{
  "n_layer": 15,
  "d_model": 320,
  "n_head": 5,
  "n_kv_head": 1,
  "head_dim": 64,
  "d_mlp": 640,
  "vocab_size": 3274,
  "activation": "swiglu",
  "norm": "rmsnorm",
  "norm_place": "pre",
  "norm_eps": 1e-05,
  "positions": "rope",
  "rope_base": 10000.0,
  "rope_fraction": 1.0,
  "qk_norm": true,
  "attn_scale": 0.174,
  "bias": "none",
  "tie_embeddings": false,
  "parallel_block": false,
  "init": "normal",
  "init_std_qkv": 0.0197,
  "init_std_o": 0.0,
  "init_std_up": 0.0197,
  "init_std_down": 0.0,
  "optimizer": "muon",
  "lr": 0.00351,
  "lr_mult_qkv": 0.4,
  "beta1": 0.9,
  "lr_head": 0.00553,
  "warmup_steps": 55,
  "schedule": "wsd",
  "decay_fraction": 0.848,
  "decay_shape": "linear",
  "final_lr_fraction": 0.0,
  "batch_tokens": 131072,
  "seq_len": 512,
  "doc_mask": true,
  "train_tokens": 775200000,
  "steps": 5915,
  "dataset": "wikipedia_en"
}
Each number is 128 + 32 x the weight over its row's rms, rounded and kept within 0 to 255. Layers, rows and columns count from 0. Numbers have three digits each. The size before them is the row's rms in percent of the matrix's.

# down: layer 4 MLP down (transposed), 640x320, rms 0.0745, rows 50-149, columns 160-199
# gate: layer 4 MLP gate, 640x320, rms 0.0802, rows 51-150, columns 160-199
# up: layer 4 MLP up, 640x320, rms 0.0797, rows 51-150, columns 160-199
down50 099:137128131158149169104144112152137123052153113182164094094106121181101132125127078176102125132140088112140144121167115137
gate51 100:067119136127146149101131083120130040116149149165148131150157096131103145107099121122118158105114144119101117119111178110
up51 098:122201098126150124117156153112127136156110144124124212103076111168150151111086114114094179138149133082093178118124137143
down51 098:144124145144087113128130154174127187184121132099174073138103106080134132150116125130116151077104148152148168130131121104
gate52 103:131156132085138195101135111185138130125083106155118088070106124134091152102143143101096087189109111159113170189175145134
up52 104:156100090112138105158123109147117125121103100221134134033124169158125108186089182130119132114144158141183181164155084086
down52 096:141114147160094175056095162171134128143152160110162147123121138096120139128155109093151149156160148141112112136172177121
gate53 102:100095140129096073100110113116099094147064119180127152141079129180061158106160143198119182090073151114052096166117158116
up53 100:209149154119126103097073164113097163151116121169175130121167157170104104087124137127129138084117081141071122151130094110
down53 101:130145153138137107178145068093142081161052155194122163141150185176112103158201147126138200148100178095091126114153169102
gate54 100:107142115134059110101097144143152097123122105156125203085086155127094108138075116164115083113112060114110115148191125176
up54 100:058150186147099172145094171150098146101104122094066132125139103106147158189193072110099174129130166147075110076183090127
down54 103:069119185138149133124124122139108142157179133083119095150133174079111198087144108113123070107133113187158169067090036087
gate55 102:074136106137110120114117201104169157109132130097158123084094146138134132178171142125091145148113143131168084118145131127
up55 098:122094089144111097126145123129092176157182140135090132118103174124125078092123100172168083165099129175155119099146145110
down55 100:168075127091115082086141089068127142109132127154126172132157169118129159181126134135152068166122098121143124127130114083
gate56 094:104081098147147187104167125164163094132169111161152135139126188136079132141128153124124205120133179128100113140110103106
up56 101:161152133165128130138075104144139119124146144140169162095125161047151111123139143103172145155159126140087111167171135095
down56 104:183124148069081129143086137139124087142157073088117126120193111128130132105129177103207104129094136147116158134163118099
gate57 099:090136133146087098147144066094105101105104094148132195132162163112107143083143134083130090111123087110091055101115147122
up57 099:140121097163114129122137143139154192129079115081080114116177095090107151072117133174113135136116091177077128139130084113
down57 100:149185099124129159108140117118122125119096111095094126168117132144162099085140169118149148105170128067128127178080224078
gate58 092:136126202210081116134082138129141129173204141106092157136134106180145115161169126154206113133141120127176137183109135169
up58 095:138129099075125053133090110148188110073152138130174068084179157148123137144183117109089142108103142124072110140105159103
down58 089:107089112083084163114109161095109078188118171181117130140132173158153134192107150098122122116113190176194128098157130152
gate59 101:126133171150122125092144104153104068134116122164147110190080122144123099095144171085125118092068102105094104178107113116
up59 103:138083143080092100128089134071095102161160122110111107130046126149146135155137155115119156043130093151080070122146120124
down59 107:135078128108122136085141106108110119138141164152105109169116084176107093090163129079170082087132158113132115095134103133
gate60 102:161126168199092096102085089103150136153083151124101156098110077171098178184078098151122074142168128135099099160123112128
up60 104:115141098153168164061132107139135130108108047121118128125167127146114173153138134115096155115158168069114121163109159139
down60 098:160117067136114147127108148137137105078155093093142177201122099114092119144115093141166128192177189126092117155199158068
gate61 102:145121146125157141135122112090073098173125147179099122141095149188094084085136163098138120132122154156073122158079088077
up61 102:129148146140145168152118133142202136081080129172166124137138152157123096121125101056131089144072114042134122130204130118
down61 102:110095182156160144151159111142172148082145154144137149150103095133104040148155145131143113157067118063125149067174142108
gate62 095:097134124079160105222148136086077158053146097171122125141103131144090146121087149110078112149128173162153090163116150093
up62 096:115112102118096150103105146140215105097097111097074101110097168185085071100156134141090070109130122108138103189140108064
down62 098:110140091167138140186113153128164132058174113088159173103089135164075154121110118105156126119146121125118103127102184129
gate63 096:068099102155039136097048123135084130147126148105122140117130106093155140136091118085164108078095156090140152134151066159
up63 101:166107049116084157118135094128147168090112126148100120134160145119089078100121154155100179149116143151134153127061115141
down63 098:126179163193168177141169122055146112066144088081170161101189124062134137139124145155161158149080156116105139178121088077
gate64 102:137151189160085137159091123118098124091099117098153092089171138047161155098116118084107115167152118122160180127124050145
up64 097:110187140116098147110160164114111118157102139162146128130091139089104099051136127171099088085130124132120130201128127160
down64 097:118108090135124129114148147122188113130105117079130109085073149137114150177138138181120156158135150123156153155137093170
gate65 100:099123160081145136115153143099136107110113162138148136130110113086155131124137141134178100069132172146162122066159124103
up65 097:126118068130159129124188164190156071110138073118097097141092107129132104156094160100123067131101084157148145115115099127
down65 097:116062136088170142137128118110143059109087056132182130098182064154117099112118095154121051140133068101151148142101108154
gate66 100:147167084073104110070142174136120099117087130141128114149136115119083127131147116071157169110166160182137178111088100070
up66 102:163137127157139100118094207090163157143142104157136143107170168098117100108190173105117193104143107148128184198092099123
down66 104:159105142141125163199125144137165105166139084125093094069108128130164172094177153163144149073166118076164154129155134131
gate67 100:188117137131136116087115106111149118149145173148133099102183104149122076077124221089141124148117131119112104157128142058
up67 100:170136147113164095155118141106193083151135179121094095096082063107106149152094116189102164155164070124106117097148189168
down67 102:163126152077090108078119079138120110116109131161111101114158129193083166141115128225096119090136055115085161105120140140
gate68 104:142158120128102141114104099099097081134119090126188099086140110062102137085132153083133152098118126115086077106125078192
up68 107:119107185098125047169137069183100145144189130089053088129145089141088148084131116144149091119097101166215154118107130109
down68 104:179119081187152161154104082135064190144156138119102118135116152158046093131095103092128070072039186115122161122143182110
gate69 103:148114114166132106171096070139113140093109156166126105117099127136122176079137117128086154109150171087174097142162152090
up69 101:132171129104167146043096131134114158084090120245132076131200103117094120116114204151104130107125126182109120177103145104
down69 105:172191096096180102131060162167116118107117157197109142054180130111120165056120139148108156155131080113131112120141129113
gate70 101:125160115160167071080137118088112137109166158143132123134149160154125134130137084129151159094075160139131116144112173125
up70 102:109136097117109135117110192068134150143120162076161153092126134148125122132154210150136185095096117094221102118168148136
down70 105:117152081149135098185143142151150120158126095140150054115166108175127082135162170188157122156106168143137133138144116124
gate71 103:105108101129114197092252155135171160122155121074127112123129083066134129124093141110150139129115122157167104165127101074
up71 101:084154136164142114142055156115115129132160155184135212129080102112106122150090132080153104139140069094104202127137119151
down71 099:095176103118169099125130157155160105142036179113130085147109091067153084143166162104138128176185101127134178173105043168
gate72 104:198144139055062089110061153132077107100064092125118048148120132139125129188120146138159129140168137155117180190166079134
up72 106:162120128102157105126139166135105088081078114081127155118089162151183118098203140133112097117149184078153081096114128131
down72 098:138093127063083151101144130132104145165126093169119163149177130109081131106116172155153104106107106133162088112104115125
gate73 098:138150098103093160167149121099060072145139141120093152113109166135103135086114112126155214126121164126109108112146097126
up73 093:115177158105131125126126100052173183101168116123107113111152142143136118131138077095081088162176100150108115186097119046
down73 095:086140146137089143157142167094190218103091140151166171077113162147141159132134096099083079123172133127103159159131088087
gate74 100:146172152117177144141151098115092102106131097100120128136065112133162147125119063107097175168156121116103124190111130111
up74 102:171195206122082083133152123090105086119176155108126122144099106125129127128146072149090162125199111084123161156096130107
down74 097:038110038104142138109067165169138153051142100110143146140097096135153157182162104161151109184130129128129110117151130131
gate75 103:145153132167106155125100107115162128103142128138199082176125144149078155164146141167167172161134067147120125128139148070
up75 095:158102149209119152098110077121068155160135092108111146211126162160133152134128144155136198129106172117153125161132066139
down75 100:164088085131085134081159137154126096153129153122085174114119150200144082116188153106098102135123128132113154089129146154
gate76 103:116099130207096104146196109125069091127122068118162117128155156118129178121121138120193111112078161101123092147130175107
up76 105:099116091126144127113111151118093176106094156126096106135153174059116158143103130152112119143154129067078129199103113162
down76 101:067148072116113125102064173104111134101127129094118161151060077101107105094139142159093057167178156065112141147160176103
gate77 097:174121141141161124133166130137066101176088085103144129132099184110149173108124067099111131120171162161155153099091086160
up77 102:135100133115096123120128088063182096126092186117111147156163149194122144124159161124094114129134100110095133097150118090
down77 102:169107179106082126089187054129114070108042165188122162159164217136142184150146145133140082086153167095070123110096127171
gate78 094:155138120112105125118123124104091106103131124179161164076138163106089135140114156088176101121117040130097134100169067121
up78 099:173078148145108146158108176111130130128111082138145143031088108141106135086154119154054156169166180182110142141181131114
down78 098:081081166176129142149168165134101086106098079086117152096144173168126157155157149133066076134114118130139114181119152090
gate79 100:181134147137119127140116109125148139076144098133124102145196135147152106171154181137124153131074114152061128110074166148
up79 100:155126089126129108191116114137115154148127074049056152102171107103097140160165116123171140173139117115098168150131175093
down79 101:087125126111168136151072132112103171178143118115124180113190147117110163137173127171163080180179142101147096078139158112
gate80 100:154107118158127192103141094137111166131202093090072123136127090123104091121161159137169145106175162123052084128176056109
up80 096:088086124100154123138130094134152096090110114101083141175190163140108162088163187127138111112076118095160133144140155126
down80 099:056076133162082120117119213152124145096129177164063102087138136118157157095108161085105209102114119096123115128175104070
gate81 100:079080122140097138163161175132195249156116198149167135159104107127117117089160103157116124091137169133175084161120124093
up81 095:110088149113164100190142032130147218086090114127126098119128140189118112140159098159124085120174170148185110138099133131
down81 099:165119114121144076131141138126099076152141173139108162081136098134172133163150131111079131126125119181136139077108153135
gate82 098:155092123126078156116116160122174146086132105132119129107163038139134115108156171128121150186148133186086167169098151095
up82 104:195173137197132163104163127127162133161128157037164101152083159118101086183101125110118119132154138147097140209126149116
down82 103:157132149117114159149120155141159149166148192124136142131132101114156137141097132156159162127176153137172147112124128151
gate83 095:103157111154135112155146111100168132090138154129137150136159202093139073134169086056171116174147140202142082181095140160
up83 094:187118150084132098158152088088150116139107179157138101135123086137038154130157109067072095134126135158194148163121146127
down83 098:119096139123149110162122110147094142179089106077165073148121111147113055156129083079130156088164141187103167166189114125
gate84 102:106117183117108104127168142115086112142169100195128123084111106178176134144102115080115129114133155147121134136092108124
up84 101:111133122131137159123164141117155134135175071146120173126164108139174165133129132107100162171084157151120105121168130194
down84 102:182135149156118135148109160144090171123096102140137137130098115141141178100114084185153127148145152149134139153173160093
gate85 104:160112126103111153148170103139099036102139149038138131152155184157077157085115111140113100164058122111149155150113145130
up85 105:134129104104106118074083138126122153138126151105116132171127104136085079097117130137137145106152135157117108141191134184
down85 098:073118107110145112111120112174108087115148159050130171140116146144152124099102132133173109191123093075143136098128186090
gate86 096:145132147122179148105111099094132108119141117170118156157193114120142170108122124075119176140141084134149088129081145133
up86 101:150156079144099157128128101130146124106133201122165118124057100137147059135125155128072122091137091107121102137097125112
down86 097:119134142150102144131099141151129150183178147124139125145086119131107137167069088114144105104133147108153157128092071157
gate87 101:089142176098141160120149135150124197102129163119061188099189154172139132094125158137084126154113195147142203076161133071
up87 104:187130104104097121121129150118107160099076095123118204178132145097110191135110162202103118152185098087155116169106133138
down87 102:123147053147134127152114146148040121063149154170126141178090130131106122164177178060142080105141094123188089113097134127
gate88 097:129170151085135146106135133208129103109125075124149117129159131107150089135091133110149145127114128076074036129123125176
up88 103:075102131066073087079136125160154142068192087158083157088164141119115106117135163132168162122157041141113082138111123171
down88 097:155124125142110117220129143097093182130113118163120143137086124140091167117155124091121092126103167128158162109166121110
gate89 100:113144127117197166113164083112165129084105164094194138149063214108159134114068102147113142109066141191084103118137149166
up89 097:127132138077092166069130138094167146087057134168149105057105113108112144113158129061122074100138122150135140120185118148
down89 101:129062102136097103153175150094157167089105160144204105147101107119152136070138144145152177142073106113109150131213086186
gate90 098:162095120142078134138110092138105155170167133104149068086161141086172131114077133087179081127178075193077103124152138143
up90 102:099100164094160107149153103116143108093169106111157153132228085117124132139164078144148071101178076105126092160133114107
down90 101:067072121101104092119156145151124153135136110107149143139151139125196159044135217157156109145129084142120113135151123139
gate91 096:073155145166125132092115140132124132086173110135130124134108069102137112101154067158089075131158159127177152141096177074
up91 100:150138122153151130125152131088127133109165154132081112181138104081132156088140129110131104138184189153102144144061113107
down91 097:113120117117144122118146151201138156125145166128107114140151118099114108088221147152161145170182189130090134101127084119
gate92 106:181172098174100139084098126114168103165172152158181112190050149163097140125099115160121140111089141140119142138156130175
up92 105:053102086133154083107185131139145129103132123151212142121084091142129178152167176137080130152128100129146079132156134081
down92 098:105143164182090097104154143063150087125195090171139128115146162213163139188095186213166200118118094114125121095182182122
gate93 103:124120120167090137148088127175104130186099077150102137121117142129135143159191125130181145067097163095092111164092083086
up93 103:125152078142171098170167142105088117098091142141179115139082095112126096138182068144161094127121149115146135178099130111
down93 096:092192136124121106101111190126108118084128122151159121100120114135158140147137177177130182130094165115160149112188106069
gate94 098:093132131116169194097165088145074087147142109105090103080161167187152120081161102117166148109199156169198112127123132077
up94 097:132154109103160138177114133109108117140110126164113132198083197135201047155149111085101151115081095140175184166153122092
down94 094:151184155117157195133134138104107149118109116131135163134059150057119101082145143192060151117100092122163174121132079065
gate95 099:088135110102130093100096093169084171116114130095163114063139149071064143139120101116128077137103135097118150180094167162
up95 100:126137166062116116141096141123115117123094142081132080157055122160089184168100163178137067185152111097120145145136173092
down95 099:090203160088187120112145154114159188109111138082182161094152087163060171150129197150127179075164110142110124127110162122
gate96 105:105136130088079075084111124100111156132165095169130096085162175141179154099115128107148064203125141126067106106105097109
up96 101:126105127186093143106134098130160120116131183116062123047076122112160140120173115163170101183103065137126139072112099156
down96 100:151066100179125129159113199154137129159105177127141179115108095162170124128145161137129132099164117098118090061114125101
gate97 108:125161137113171088086181198136138104166092146106081122132142100176095159104155182145136154125173132076132081159168154128
up97 107:107113152141167118137165175160169116110180098157111099120181150033167126110128123158213149091121143115104111104049129102
down97 099:139124125127096114101074139091072110120120093154148118113117087223127093108194153109009127128143169106168186093179126063
gate98 103:145113131118093129148145132136135166122171117118099148130156182118082095137091088113143085077144114105150061155148101147
up98 104:181183139083108183126174132123140122097137085114178116139099123102139101134104130117110130215136147109105153139154085179
down98 106:107129119128130143172063119130116168095136110156112110102105122161182111077091147084092101141168166184162131145101125093
gate99 098:143206176081100151127147125104119138148107236159111205177139148112130131145087173154102172123175145170132069078140044123
up99 099:163122206155097195122059105109127104176103184150157143129178074123143110190080119156079123139167149111123069095166111110
down99 106:130146149124104123144068121116124100165115122157068166118098124112149088138098128140121142190173135095120099100117135076
gate100 092:140120130166129161112171093112158117179096127157125125133173144137120159120170174097146117131164126170173179135150140097
up100 095:110073063106165111106119139138146125144182128111147161133180121111083125186123143098145152130147087095176157134113084182
down100 100:137109091170140085132100119096083133148128151128172174091167141157123087140123104104082144134086119103162138156119078153
gate101 100:150097056073194131148135136109136052140166131161159113147146127174093151148153163114086093086147120173087126112106040088
up101 104:141144143156140198135144131102127127167160126120098099141156123120106132100079182114100146131189139155085122140121103128
down101 098:113135164069162112161109172136126166162153143177081148139062139174141145103175154122075142110081155147155110131133141108
gate102 099:128077083124175134148103113131117168098128068113146118097114103114142130114092125126110118113171107102219124172170107132
up102 100:119193139178142127115151118092153142133118092135091102161099145091174157143157097150111125154156161111161095196117101146
down102 101:138153161129087152101122115181145156126189049145137178129113127142108134167107096172162165077104167103176104191126132132
gate103 098:160105118123148134126171174148163114146134155116089120121151125029161107131080121131124133099125150091080159134095083145
up103 100:163131087172163130092141127179156106135087080114107158132105122074115135117085139147125145152091098181181144144143154181
down103 096:184149157120182110144146116133140119140151088084091149126112064128067161117160163145123151128087119132142160152090136123
gate104 097:127124143169161116122169094088116112149063122118102139100148155171162134126091128081093108138131152172181181127170119164
up104 098:172120139095151133120170131118138142155158131150112124124120094079193158130174076181129122138134158141143066088130148109
down104 103:183130138079096113123150197088161164142185123162161083123118119153139103146180098088180134118125097112124098099164096119
gate105 099:086120150163124049091125150118133161124128108170139095192147110116164084129138145107156076139173129103129090186142145057
up105 098:089177080156074069126129114185127127129124184126162143170130112151142129174150148114080096178104122187101133124197161087
down105 098:107168159147106136091122132147069130110110176107179128116167111144221097188137150165100149113101155132110139131109059159
gate106 101:114125133103124146169150197111122119060171142150142101135077125151095199117068146159183089128176140117120123092125133174
up106 096:115116122177145127149144109129076089082146111115142167139123126087160135123138154099163113107149152059144097117136128102
down106 097:163207149128093102103188181118092115140156087131130207142135167092143090092163129139125150101140100130156148151131107139
gate107 103:116084087153135141055127086165123145164114093116082154167144125100108104190133157094140197127139141099136133070163097100
up107 098:103134160098138156176134101153145155126130170118108133115180145149072098135136139146139141166085116152184112139081149131
down107 098:116151127095160220125144116128080124119092176102223146131156113123147122155144121177135088179192102147104135155149216174
gate108 103:143098089110108076142120152142189121127133108126143151099123173089174168131115101143113138128121179138167091116169164171
up108 099:127088068116061086107106108148147139126124119093079151150153161144143055147217126077120118029109153118076168180108162173
down108 097:105080121130109113098099115156126090160129096167146072150133110127126092110119119181149140174100075150149132126149131194
gate109 098:137152107111112100127161096194094125144108069092172169128053126134146194082139107153176063133094159135077150151141101087
up109 100:166150086121142149082124150062100128173096143137140116173135120135082098171108119162152143152120126100120101197162171117
down109 098:144111164126179132204194196122137156127135102194113102179153098055119117138124135173152120132119107115169148161131083127
gate110 099:155099142138104197134102114145104116196116143141144123103073130129117089109160138139176105118159166171116129103106142125
up110 097:077134157100059156154156159142126071130148122108111178173117129115127104139100147138127185121118133163123163140122126096
down110 101:092106111125109158204081120118132131199168088057127120115105088111121087130076137094125147123156123121075164121159112166
gate111 099:066112144133091099160145102078108164104123142115069044134141153167184096129128054148147137117128082083122153141105159142
up111 099:050076146153128138095162124096138080186140113115132115089112085124123153106139091087130133126191135138112137137086140083
down111 099:135158130109146173185168164120113105134190155127083101161083085087143153152115143106179132059169078087100094112167134199
gate112 101:048116194151166105107119104098105169136084128121144127107145105137196126125075114090168099164130149159090147065103158146
up112 094:085144117119146175160096109149146112149110114149117060177135148150117129108172100069093067118173129111110081103153190145
down112 097:134101158145113120081121115128148086096127169096132151129119149145093168131094189147101125095155107097087133128142104157
gate113 108:088130160082144127119147113141096115140088148063139159177118058128125137124126133099131111115158104063115157096141113080
up113 101:128179145136145120116155156139131097141186065159131156125110071080163101164113156160170083150167107110126085164097110092
down113 102:115165120140102152123137055071104146103141132185102065160179133138151100107072124084132154109117160061099085090110131135
gate114 102:079059171119120123177136120153144138118128116108170124126171131117126134208097151126134111089119117145152158097119153152
up114 101:094186132145156155080152118120166155114126112152105101129116145110071125095124101169121128116134128088182070141188129110
down114 097:157126049105180166182063176116176109140164103144117099131143116194118142167090143160070120155123128124121159161091147121
gate115 099:086157178138087176196115124144062178101121161146112078176058066124172167091153147100148147163099146168140199081145142140
up115 097:105177102107107135146113150127130161104124117147180081116165106097080091163132181074136171151118142081119121133093160162
down115 099:152117095158160099173156104137068143129128124117106088068142119084159110134107129111121191114178125191154063175150159225
gate116 100:090133154061144117157123137139174120060092157158147130125155159140109122153143097131088203130093119186139112097092079121
up116 098:095109184087129108097145125133201164119136162108101108122102114197124140156134114122120092136151127189107108149125069069
down116 099:117157086118115092084127166174128204071143143163161092141162144143071168119109185086112103155124155180140127123124089137
gate117 102:182155096104161152128123151109121153101180114179151105130161123089155100092129158159129169160175131088119146111055130183
up117 100:089079133141118123098159142163185109133149152148132121084123081143129125093120085067141139095144110151110087071164117143
down117 102:153137115100101115158168134142088145138183048140144136176125114144156130062116065064178128086131088142093161095111049132
gate118 099:170149177153202106163148051118117093169154165145123063139084146082132146112125194125131117120103077095108196109142168110
up118 098:133131110126142143094133100106126072106131082142037057133134101157172130113113104139130077146169133128099112113122161183
down118 105:131125179178110114110118155062102146070113136132131061171128135134072162142120070108075069170175161071084160151162129131
gate119 101:102094160142120057154113139100119139130120234145181104151111065196095078144127089203127137113110134104148086137149156172
up119 103:112113152145083138110187126134123067063160109155159138087114177115100156183095156132156175135145135099128075144116114130
down119 101:160150107149184108025147124175115089124178074141136149106093146213202093097067126136082156110169146105059073151185149160
gate120 099:150134151138142085173115138127102127099147121126109094138123106070136058149166125089112195127150109147133135124105097122
up120 097:112140143079155117168153145099105103129147123189134140132193053077171121093158102169132169171145085115138143093177166154
down120 099:129101161139143140082149131132162098181092094087072142106151148101133150172157134193138103108091132116146132145075161117
gate121 094:214144099154145136123150058152142120104129117168081115120162136152168137139164087157123142106154073159205137129094124138
up121 093:113146156145092090121092157099122167091172154148157126104147182118133104101129150163115120094172150201148130132067163181
down121 104:102140134160128142078191119147132173128120203118149115062156115086105136104072122122138088178096118158114139086082069140
gate122 099:153174129148155135105197141090149072077135119169089095122135142106118067158128189125123126115162190082182108035111177098
up122 099:138191168160128105166130129155134112100144108140112129168151105127173127170089090159125150152103161135166119124069125091
down122 101:170109133091141062094114186124096073085158111118100135069115097093083106102089107045136191086132114105120165111114153102
gate123 099:155158103115094067148154158100160123109135059165125153088099155134153076164147178136171106176128112171106139096132113099
up123 100:113192071191082175102101107138142148155117118132159081102169144128142196128146154119124146107084151142101153098133098070
down123 099:112127131146084152155140115129130127111121147106164112154123160181177171150111132154143136128134145138145132143134111061
gate124 100:080145116127091132145095161130119149123115132163110106129192151081155105136148130125147115168108148104110081112081132141
up124 097:061107088134076131090199083120132070096166091064177140113096106134161133149098152100091173090077102154184077165101122140
down124 097:067093131133126117122190131149151170123142123071042116141163140138213153147044122155133139133093136116133119119116121157
gate125 103:120109122099116139094062168088059135153193149137130128086158101148142129104174135141128117119083195160124154135070079110
up125 101:038099101172108169172136099145117172093106148157147113130126129132093138136158121140190119103148099119167130160186011100
down125 103:154129117134094171151121121146160150093184057152084152129082082187141088225090194080137131120150155132128171129149131106
gate126 099:173109149104139131185101117105142146191134148117144178134127142099161117096127161094117136123159096150123141178104154174
up126 105:142118127187147097134164110092124149108157168153110044192151126133109170112124133115131132142169082108150094096155147147
down126 108:199141109116157141158170110159117182134162166136121102182088148160116113112154120129142133176108168132113134185146131056
gate127 104:099160084128103123152183167085172141178150112169148103110142160105116110135141089170139094049121110111115147082100072141
up127 100:206124170129177124109128119173146098108103169088166151211070135126176145111138161137148138132125125135064086145117143136
down127 101:111144174102146091163150148197134104062110134135170047133142157159105126156115133215132130136158129108161156094059120080
gate128 097:159143111048090167138082154150139079184148124079153156112168187101174165090144184097164157104097127180080157135189102161
up128 099:147115149131120078142137099176086112110165169132164074068220126165212148116131174144095110128152132084151118102159107131
down128 104:109129066101108128098144208119124110167124169078098160139104162106087112168088086099103115121098051148057147155083184128
gate129 099:055119104166125151159142157087094108128113114117119104175179115101094124134147131118164111156119153187075061104158174096
up129 098:118177191130119106075159132157167162147138113152102101160170176155123145176096140106101130164154119136143142139110184131
down129 095:122168142092123120148183099167165167086141120131127121132107134064115168109074173133134092153073129129118124171074113097
gate130 097:104133149145092110135073127152121133119119103118128069095133070111148145170094153185065150076130156110127134123128181105
up130 099:087122143131186150135173119125118144098105152148083130050109111110111172113104092141168140126107089159140078125153118145
down130 099:058068134114181142109203127128123135123120103116151155055045141137141152164203100186181128141098138168142098176168116144
gate131 098:209126161181161121068107089125110137120110138180141104119129190140101138116126106199098090072108150091151144088103117135
up131 098:153167128172166135084136107161176148116120120156123135139125158074119082144160136149158077096104101183210131135100093120
down131 097:158118153097115129158123095130144181158123115130045087162106165128163186164163158118139135114171162100125148125129093083
gate132 099:059084138169123170128186132108141125108094108098120126135085141154155100172198100117129103134123182137141099102107126131
up132 096:078085116145117145199138139135085154123145111150083128105117060160122154134130075146154148175137105115137085118110102139
down132 098:078095124126129169132136172120128124156072106119099088129089160119141123213134113116192122145161155102170100167088144117
gate133 104:196195160110148136071109096089102136092128166124109088126150171127058139131149196165141169152104044148087155139100142100
up133 100:127057140123079170150110100131129101171112111204147121115105128136132142103130107132113085099146203122134167132133131145
down133 097:105090105108146168193085139135130131127152157121105094134188112135147114148154136056187105124109149143100105110108073148
gate134 100:129166146168149105172132058137127121118168104105129147165090109179054136108101032106164128127163108057126151153139097139
up134 103:160119163085104131118138156112105166172152191148153133121181148082131108108124118150116116146172066125160130127112117080
down134 101:110183063111117131144127128063143156103125126126112137086200142149175155155095138137129133102158143117072099089131170105
gate135 096:139131152165127157125150051112059127073131109177152131151125059083149193080064121113170102099159102107072118123079123159
up135 099:145186122123115110119104140125228108144142085131158097152090191121161143157203135115146156142119108131110120135155149090
down135 093:147104202123078152178125133174129141112126161149105155160107186103158120067148161128134198180154112115121155170115090103
gate136 101:063185106100047105140125155099126113047171137155161131081124180132098144111150080183053097166166113140108095181102137181
up136 101:133121120081052127146159081092148120141141146107095169092107187138062087133113189126189168130126138131103136157130135191
down136 101:108204133067135129103143138129160100106108079136119112150077149157117091108151103175030098161150156088177157137097094132
gate137 102:121099161091136154108133179118165139106145147082047123121100159104129135128050136084158136130174120131143107125143151116
up137 104:132107148108140149156152125123143161102122119138096159134138127199101094096201120093185122109111119183135110091110135168
down137 097:115117062227167202130147108103153121132120090179080145164134104129184116112079149159104140124131142146122132172112128132
gate138 105:138116186154165161125079143122177122123109122124077078141094095134169112175110138176126155132094167077155121096124184175
up138 100:128163187133134091083155145170159151147166099161168112105147095174120120159134133055128088138165149079100126090184143121
down138 098:102172153076196137130139097176144146090126122098145155192087134105167146158147132102142112144142091139120098144157072186
gate139 097:112124173106112147153130108102141137101112094123147119100107137080123118102115114182139123074139167055146197136140137101
up139 102:181102119165131131159114101135114119148161054186121115114127118079106149131104127090101100150160172128093117132080127130
down139 100:193135098158153122076172089097078126133177156175108152083119164118086132165082156125121095121100107121089124109114126140
gate140 099:114117080122094108117120109088112096135170144084116110122112160136083118078091146126146145117149122159111146143142075089
up140 097:193140149072086094150112140097150109120121153194153137111093153082113075165171182094164111071151115163119152202134120158
down140 096:146138106169154116163128127094096124164094146114096169066105119128104049141136100119130178133144148172170152141135123079
gate141 096:098139081112154089113131051078105130084184044156095112156090107145104131133069089154139109089159129136137111156111144129
up141 096:174149136129114095075097096161165116133121093118190114135118124142115166126111111161130111102082156080114100080176148167
down141 103:203187159134118092131142165176153154146172202107187120058182106107119146143095160130104123105089114072151140088086092180
gate142 108:164127083155127153057092135146110077134179111136128071166083102132102202112147147066157164107104134133151156166115134154
up142 099:079136190141231154169174119127094126094124115145156167129049089156091096076158103158084112101195110119102125104167089133
down142 099:108099097055154145144078090102101084095142101079134173122124182164100159088122165142103055102118118122125081141180115159
gate143 095:101164106097116101110087092105158087165129089127129095155152156058113148143127137144155147133112088086144110163145138103
up143 098:141129064107136113092145100093137160174130176099136182158078133181100200150097111174101118120147129125116160178145087108
down143 096:107116116177077133027174141159115122106134143095105126123117162162152128095123081111207137211122173102158166073179159158
gate144 096:144160061150154167118115132123099112116111128137193109109172161169042098162157093150106135098100110092196190149129166117
up144 097:137057100126083154089162130134101094142146118183153105118123135140145111100139060143169105144130140088115108117138182115
down144 098:089200174155093121101124116158156113159139119104100113109114098100111141141119186120102146117140118152060109176158132110
gate145 102:165126056114111144137108116141118141105153161111143179156201136122131155119156124168158129193148171153102137114078151113
up145 107:168068162144128097094100172120132158091141085105077172110145144107162093082177111166143073148134150119154155133182128120
down145 108:117125144130157112109113134100098209103145128138140142136142175133150140141170079135113140124161177116085079080157107090
gate146 107:125151086141082073131110096121138123172116166133117098123131147100161108024107106168095180090167122117168143126151107138
up146 102:023132135147154112130127081138115130125146136108127155093115125126161142093151098143119140100171084144101183113105138124
down146 099:088119160147107118123140132132122096076136091129090142118190161083119169140148079156111114135090119119087131123066076083
gate147 096:113105162164162125121184122107063100143061120127136114127110121138066094210158151168124116148131152155160149164121154122
up147 098:150199162080152128138203130172088146115174132161113118124129136102111146119106191109131137157142181134160082155146099127
down147 105:160204131088141096124124121164108116115074127158089155143088155134144181148044140100127156121128146087110152070145103144
gate148 100:127137134105112102201193073107126138090155087158167144097104098065123118132103131117147100120114171106099178122093153124
up148 100:119103129141094071118104082121126150130120144164179146104136172150114210179122097145168104149140174127095134169111039175
down148 097:094141108120151102131132110099112140162102147091111148099135081177158180164171203161124107131133089088071136121097101078
gate149 100:150073103152104061100174195067109150096142175134139098119105133104136127108120097095128131139169176107104148120130144124
up149 102:110121123127113125078083119117159110155135134133087131115125179148135100132155133152085108139109128070088144110191113107
down149 098:105117087182132072176128149138118079129137103177140074109122118165126144133136147127203147117136100171145178107189094095
gate150 103:070169132111179087127157139114103128119169151147082102133163147097130050134115197075081130104189138104057133137122124134
up150 099:107088109108128148112050142115097143118133171127146111101151157081120109113126131160119115171120159154175107131166146056